config.toml
d_model = 192
n_kv_head = 2
d_mlp = 768
vocab_size = 25076
norm = "layernorm"
bias = "none"
parallel_block = false
init = "normal"
beta2 = 0.99
final_lr_fraction = 0.0
seq_len = 1024
train_tokens = 369300000
Each number is 200 + 40 x the weight over its row's rms, rounded and kept within 0 to 999. Layers, rows and columns count from 0. The size before them is the row's rms in percent of the matrix's.

# layer 11 attention query, 192x192, rms 0.0745, rows 15-31, columns 0-191
095,175,189,159,205,201,216,173,223,225,216,271,212,139,185,226,216,134,271,171,253,258,221,274,268,198,204,202,208,217,140,152,193,187,217,226,180,261,183,167,183,165,206,240,144,253,112,193,183,292,227,224,242,237,202,177,165,178,159,133,213,190,242,211,198,175,186,246,145,225,189,211,147,261,140,238,190,128,207,191,147,152,164,278,176,200,215,186,211,173,222,175,164,136,196,272,202,165,140,171,151,238,213,214,208,243,202,144,244,186,274,86,220,192,191,256,154,181,196,223,195,219,263,174,172,196,179,202,189,167,232,270,248,211,249,210,173,212,236,166,153,195,184,175,165,221,244,162,203,267,174,214,238,157,203,162,193,235,279,150,231,188,191,175,179,179,195,287,209,177,169,319,267,171,249,122,139,204,212,208,156,146,227,242,167,193,196,238,242,314,200,207,167
114,171,197,192,250,124,144,198,205,178,247,217,208,256,225,173,178,292,164,153,190,187,187,150,217,213,260,168,157,182,255,223,223,283,173,188,175,157,138,233,295,228,158,197,246,191,232,168,213,246,176,186,209,187,196,196,154,145,141,190,202,271,156,200,115,180,142,176,198,250,217,238,279,221,229,184,155,258,207,142,204,240,188,165,157,214,259,226,215,196,236,247,235,188,255,145,172,278,231,162,214,187,200,164,198,205,161,233,254,190,155,269,199,160,177,131,281,288,246,251,199,201,277,136,230,144,160,284,187,174,233,201,169,182,188,199,242,215,168,171,249,236,186,145,199,175,174,294,262,211,199,176,147,236,184,234,177,101,198,186,228,154,212,214,221,219,203,195,238,237,227,245,215,189,207,255,256,222,207,204,190,158,123,136,171,189,170,200,142,160,143,182,155
093,200,181,132,214,152,231,143,218,155,218,235,142,200,259,196,221,196,225,214,204,165,304,262,242,204,275,151,116,177,126,214,243,169,120,203,192,258,164,179,156,195,130,230,166,173,148,283,219,184,180,210,169,247,215,232,215,226,223,169,276,205,207,199,255,226,196,202,148,235,242,159,196,275,198,202,260,279,156,244,200,164,150,146,220,242,213,262,259,226,214,201,190,215,211,160,161,206,261,267,182,183,178,243,192,215,281,201,178,205,206,240,169,171,215,143,215,191,160,161,139,180,274,154,155,193,152,195,191,238,213,239,216,182,209,184,145,159,253,146,148,276,217,181,206,196,192,192,162,193,210,263,227,118,232,186,181,240,211,238,278,236,121,223,185,186,184,166,209,217,174,196,276,200,234,241,229,176,239,149,220,175,174,212,255,185,235,176,164,249,316,216,137
084,191,221,221,202,209,196,169,125,198,221,163,244,224,273,257,231,210,157,266,153,254,160,155,185,218,210,226,181,229,178,221,163,133,200,207,181,197,231,203,166,245,221,170,150,235,193,234,185,166,217,246,256,224,221,225,225,180,225,89,244,248,210,169,206,209,114,176,242,152,137,181,235,169,200,135,227,171,149,219,131,128,225,154,161,170,192,181,195,205,247,264,234,236,233,173,202,148,176,191,211,235,190,193,135,236,262,203,185,195,166,206,183,134,213,251,194,131,109,136,201,168,261,150,192,175,251,204,247,208,269,227,203,246,212,256,163,140,184,189,217,132,222,237,197,247,125,156,192,154,161,153,157,218,148,245,190,263,222,307,158,213,258,239,224,250,236,148,260,199,196,192,243,201,236,132,145,225,178,225,179,113,175,211,246,157,214,219,231,211,196,297,225
083,245,136,181,253,173,198,210,151,147,237,231,149,199,249,220,215,212,171,207,233,245,225,205,233,288,170,223,218,209,190,164,238,168,175,194,259,260,228,171,218,195,149,251,205,195,188,217,237,194,314,183,265,213,155,215,195,192,215,159,203,173,270,207,199,142,171,260,205,262,228,184,178,247,236,204,169,168,183,228,151,186,181,198,215,196,171,104,263,252,266,159,194,174,267,139,173,186,207,170,191,113,146,197,199,159,230,139,256,236,240,117,170,103,233,190,203,204,236,139,207,186,231,154,159,185,181,172,112,174,161,230,223,152,124,205,195,170,207,154,148,155,177,170,193,179,157,141,124,282,208,245,193,168,172,188,251,235,195,206,161,214,180,205,138,219,228,203,174,309,242,191,206,254,270,160,136,218,295,154,192,210,158,187,242,235,212,149,217,225,215,212,175
084,143,181,222,176,163,185,231,202,251,234,174,215,167,291,159,240,201,204,143,182,237,218,172,262,165,227,140,116,191,242,258,195,158,239,161,209,206,145,217,173,157,264,170,218,186,226,294,172,208,190,237,257,163,234,179,241,208,215,240,188,256,271,181,168,210,167,180,207,204,258,216,179,273,194,269,198,232,214,214,152,238,205,159,206,226,207,221,229,217,159,203,190,177,225,169,163,227,209,128,267,233,210,197,214,232,144,218,212,170,181,223,193,234,203,169,237,141,266,251,290,179,174,124,167,188,159,239,213,159,207,109,158,209,241,157,130,226,179,222,301,171,180,200,146,143,192,271,209,169,224,228,182,229,273,169,215,141,204,248,264,127,192,223,172,138,263,205,213,296,168,259,176,219,177,187,184,204,159,209,192,245,194,179,164,235,119,178,264,137,118,205,164
097,191,194,206,316,144,172,153,170,222,213,184,211,212,226,192,193,226,231,212,240,223,239,199,188,251,247,169,154,219,198,172,183,268,202,214,164,224,137,198,244,265,181,209,248,221,225,220,156,170,184,124,157,238,152,226,98,176,174,252,197,207,157,141,163,198,126,175,178,247,226,202,271,208,204,206,151,164,193,172,189,166,204,236,193,203,201,217,196,221,270,215,221,218,256,195,194,213,231,154,209,227,233,193,113,193,130,208,279,214,233,201,186,239,218,144,266,218,236,231,196,236,310,164,201,182,235,360,140,184,185,184,201,163,190,146,220,235,186,203,171,122,179,147,196,137,179,232,248,237,167,229,155,188,277,201,206,129,205,157,217,142,165,205,140,195,287,239,224,236,204,212,218,161,185,208,210,204,178,166,163,234,155,168,161,131,180,221,173,216,134,265,108
100,271,216,155,186,245,163,177,208,206,209,193,208,159,134,211,200,239,199,188,247,188,251,211,197,264,210,163,258,156,202,263,177,169,244,188,236,186,171,182,235,163,230,238,231,136,210,175,277,212,198,188,181,231,201,157,178,131,245,213,204,158,147,199,218,122,208,175,143,260,200,216,310,250,163,180,212,239,238,174,217,225,191,150,197,211,174,184,184,218,196,175,166,220,241,152,166,215,202,205,202,174,204,225,217,236,117,259,130,260,189,247,178,290,183,81,135,258,136,173,159,229,182,189,146,175,164,181,148,211,137,228,197,202,250,105,230,221,163,204,181,188,238,227,265,196,169,203,296,205,211,203,201,167,252,197,204,158,201,149,135,244,196,185,258,258,146,142,188,238,158,195,219,193,286,245,227,148,265,177,252,271,199,182,187,103,225,223,146,159,252,216,197
087,252,263,145,196,245,178,168,175,148,189,192,163,106,133,212,259,165,229,240,170,191,203,205,222,229,137,206,232,181,184,180,208,205,164,250,267,294,198,211,133,250,243,283,162,129,157,252,295,168,178,157,196,207,206,196,203,195,249,164,187,156,257,219,228,152,234,199,148,179,124,154,191,233,179,199,309,206,229,204,187,212,227,162,222,219,166,168,184,200,238,200,120,197,171,225,245,209,163,217,197,148,173,248,224,204,134,212,151,212,208,197,207,276,156,189,227,234,157,165,154,209,156,187,101,127,246,168,213,230,140,265,247,231,229,183,212,154,219,188,106,178,136,174,154,160,212,204,219,191,197,236,247,200,199,147,212,270,139,210,209,179,116,183,283,190,167,118,212,220,157,177,242,178,209,195,183,171,212,229,216,242,232,188,205,244,165,245,235,202,257,234,251
085,238,153,177,238,159,240,234,159,235,309,159,187,204,165,187,184,191,225,239,201,280,263,151,303,249,183,148,222,209,225,209,287,156,233,194,230,242,262,120,218,195,155,209,180,139,227,184,192,142,232,148,119,209,175,212,237,241,214,138,248,254,209,280,229,163,189,296,222,193,187,142,210,193,277,241,194,217,204,201,138,205,163,151,202,181,120,152,265,203,248,151,226,193,225,263,170,221,231,195,286,164,207,218,201,211,192,193,230,248,158,143,183,170,246,145,209,176,192,195,229,206,239,191,168,216,263,276,164,225,236,223,156,130,179,198,214,212,175,144,238,145,216,205,240,211,183,175,196,197,241,168,211,200,237,210,192,130,193,203,162,240,228,174,122,237,206,192,213,221,206,208,145,174,248,143,243,238,234,158,190,214,88,229,187,245,202,198,265,223,180,221,131
088,264,172,272,181,176,169,201,289,225,223,252,287,227,201,175,159,168,193,214,238,219,146,162,136,192,241,189,152,169,203,131,250,217,249,160,132,222,142,177,215,183,157,155,157,166,210,189,214,137,132,219,209,189,222,219,183,194,150,228,223,164,146,138,207,185,176,143,212,171,207,187,180,138,178,251,180,162,200,153,244,213,200,251,161,207,222,169,69,198,237,296,152,157,196,280,171,280,190,185,151,257,190,235,272,216,187,222,247,217,253,199,238,154,196,251,171,207,228,113,248,224,189,208,276,232,209,155,237,143,234,155,152,213,107,218,221,165,168,165,178,245,175,223,272,155,197,232,232,222,221,194,237,194,196,149,213,215,202,220,197,204,223,242,245,186,207,244,222,249,185,221,160,179,212,279,165,139,217,202,158,157,218,154,166,263,238,221,253,170,175,139,256
096,220,212,241,173,232,159,196,189,230,247,230,241,222,209,199,196,201,199,174,180,203,151,186,227,233,260,159,136,151,282,210,163,246,197,130,237,233,230,232,246,214,155,217,282,175,183,221,219,237,127,111,170,185,138,159,146,191,161,211,108,238,195,160,213,194,219,137,166,228,269,213,216,254,190,180,163,231,212,225,199,244,122,130,199,259,148,201,234,229,235,151,179,212,234,180,275,276,206,227,162,179,201,206,184,160,187,270,202,274,144,205,173,171,173,77,203,230,279,253,215,205,218,233,269,219,197,214,180,216,176,133,163,193,197,202,203,190,211,180,195,215,211,115,226,168,201,311,229,252,223,242,226,257,164,273,155,181,231,166,254,212,192,184,125,172,127,195,227,271,197,210,220,157,143,194,251,260,213,171,224,211,182,192,152,126,180,168,142,177,210,205,207
097,200,175,195,246,211,209,238,240,252,191,181,148,250,186,214,167,234,262,205,219,246,151,182,312,197,205,145,232,121,249,217,200,158,214,169,276,194,197,164,195,159,238,162,223,210,246,267,173,132,176,193,204,212,136,162,156,212,235,209,259,189,208,121,170,208,164,222,175,216,242,184,157,167,222,203,204,339,176,163,156,176,128,143,211,123,207,161,137,212,213,194,216,168,186,202,190,224,149,128,204,176,167,221,244,203,88,193,208,206,171,218,157,234,206,140,255,244,219,174,156,227,198,148,248,182,222,240,141,149,261,189,132,172,237,145,207,233,149,144,191,226,241,206,217,160,255,272,267,187,236,227,251,210,187,229,183,189,172,189,247,174,180,195,197,189,143,177,247,219,215,234,239,183,307,205,277,215,278,177,229,212,155,188,190,143,226,160,187,188,273,179,157
087,243,205,181,168,280,213,209,194,170,267,170,190,248,270,258,255,166,211,194,172,206,222,210,262,207,158,142,171,183,228,222,233,222,197,248,165,223,246,143,208,225,175,220,222,209,119,254,264,203,211,167,210,244,202,211,166,201,212,218,224,275,187,244,151,184,100,166,232,268,254,173,229,234,202,227,227,260,199,249,197,199,197,167,166,179,194,157,221,233,189,227,195,214,220,177,92,171,182,181,159,135,173,211,155,226,215,225,148,230,211,233,204,164,206,238,219,265,121,118,215,169,206,190,217,232,192,173,178,256,132,218,181,286,167,223,174,269,122,138,219,219,244,283,146,201,236,167,160,207,229,219,246,151,228,188,164,201,209,155,194,191,242,212,166,268,145,101,174,261,192,205,187,183,242,209,229,168,322,217,229,229,194,96,259,166,214,191,196,170,252,238,140
108,194,197,214,226,180,146,142,220,252,274,242,211,266,224,158,181,199,253,174,158,159,273,169,234,182,244,169,229,186,289,196,215,244,178,143,182,117,149,217,213,135,202,164,251,195,226,168,136,184,159,228,182,186,175,200,169,136,174,255,218,193,250,132,130,211,186,191,199,178,224,226,184,243,228,203,166,212,200,194,170,256,153,204,214,219,235,194,187,220,207,242,204,205,236,179,249,235,245,189,171,236,240,209,165,181,124,257,265,214,148,197,172,167,117,182,281,202,339,246,253,188,262,175,278,171,148,257,178,171,221,168,222,188,226,182,210,179,210,179,257,145,159,142,199,134,212,269,268,237,236,173,196,252,235,248,191,136,199,233,289,163,270,204,168,194,262,248,299,224,206,215,197,174,153,211,216,220,212,181,199,193,176,172,164,214,241,186,200,182,112,183,165
085,217,171,272,145,247,145,158,198,245,204,193,217,182,191,227,223,225,170,245,200,261,176,195,236,213,117,277,211,213,149,168,156,244,148,184,211,208,126,177,209,228,274,193,161,288,202,263,250,231,197,173,254,224,163,179,166,182,142,253,196,182,285,185,232,251,256,221,210,125,192,214,228,121,120,206,187,257,208,252,152,187,209,269,172,201,200,247,194,192,216,222,214,171,198,277,279,127,103,162,170,182,180,168,139,157,186,228,181,133,163,196,285,163,199,184,219,211,176,218,259,263,206,247,198,215,169,192,228,205,278,176,167,196,163,147,132,167,221,206,177,218,191,176,191,113,145,160,179,149,217,197,254,246,248,214,198,232,242,195,188,227,258,282,237,202,190,220,238,226,254,149,217,193,150,191,227,264,129,164,222,143,223,178,207,149,188,175,213,193,186,184,259
089,238,184,217,182,136,200,180,128,215,208,209,186,286,229,112,164,232,211,160,133,192,233,217,242,142,192,198,266,248,290,161,238,281,202,138,176,120,213,218,204,176,161,154,217,259,256,201,154,164,192,184,141,235,188,190,202,129,195,183,157,233,187,121,150,233,151,160,192,161,309,193,243,166,297,191,126,216,159,115,155,223,234,190,231,218,256,224,128,169,205,204,187,189,168,214,230,259,213,177,185,200,219,205,205,206,220,238,262,179,190,236,226,151,91,264,285,224,287,273,243,192,218,181,196,246,181,217,197,202,289,178,201,229,162,181,229,239,172,190,192,194,183,150,203,172,272,244,236,210,233,250,200,252,233,231,184,164,220,258,233,216,169,199,160,145,209,226,207,207,258,237,230,217,194,194,207,223,224,171,203,196,189,172,209,248,211,237,120,218,153,197,176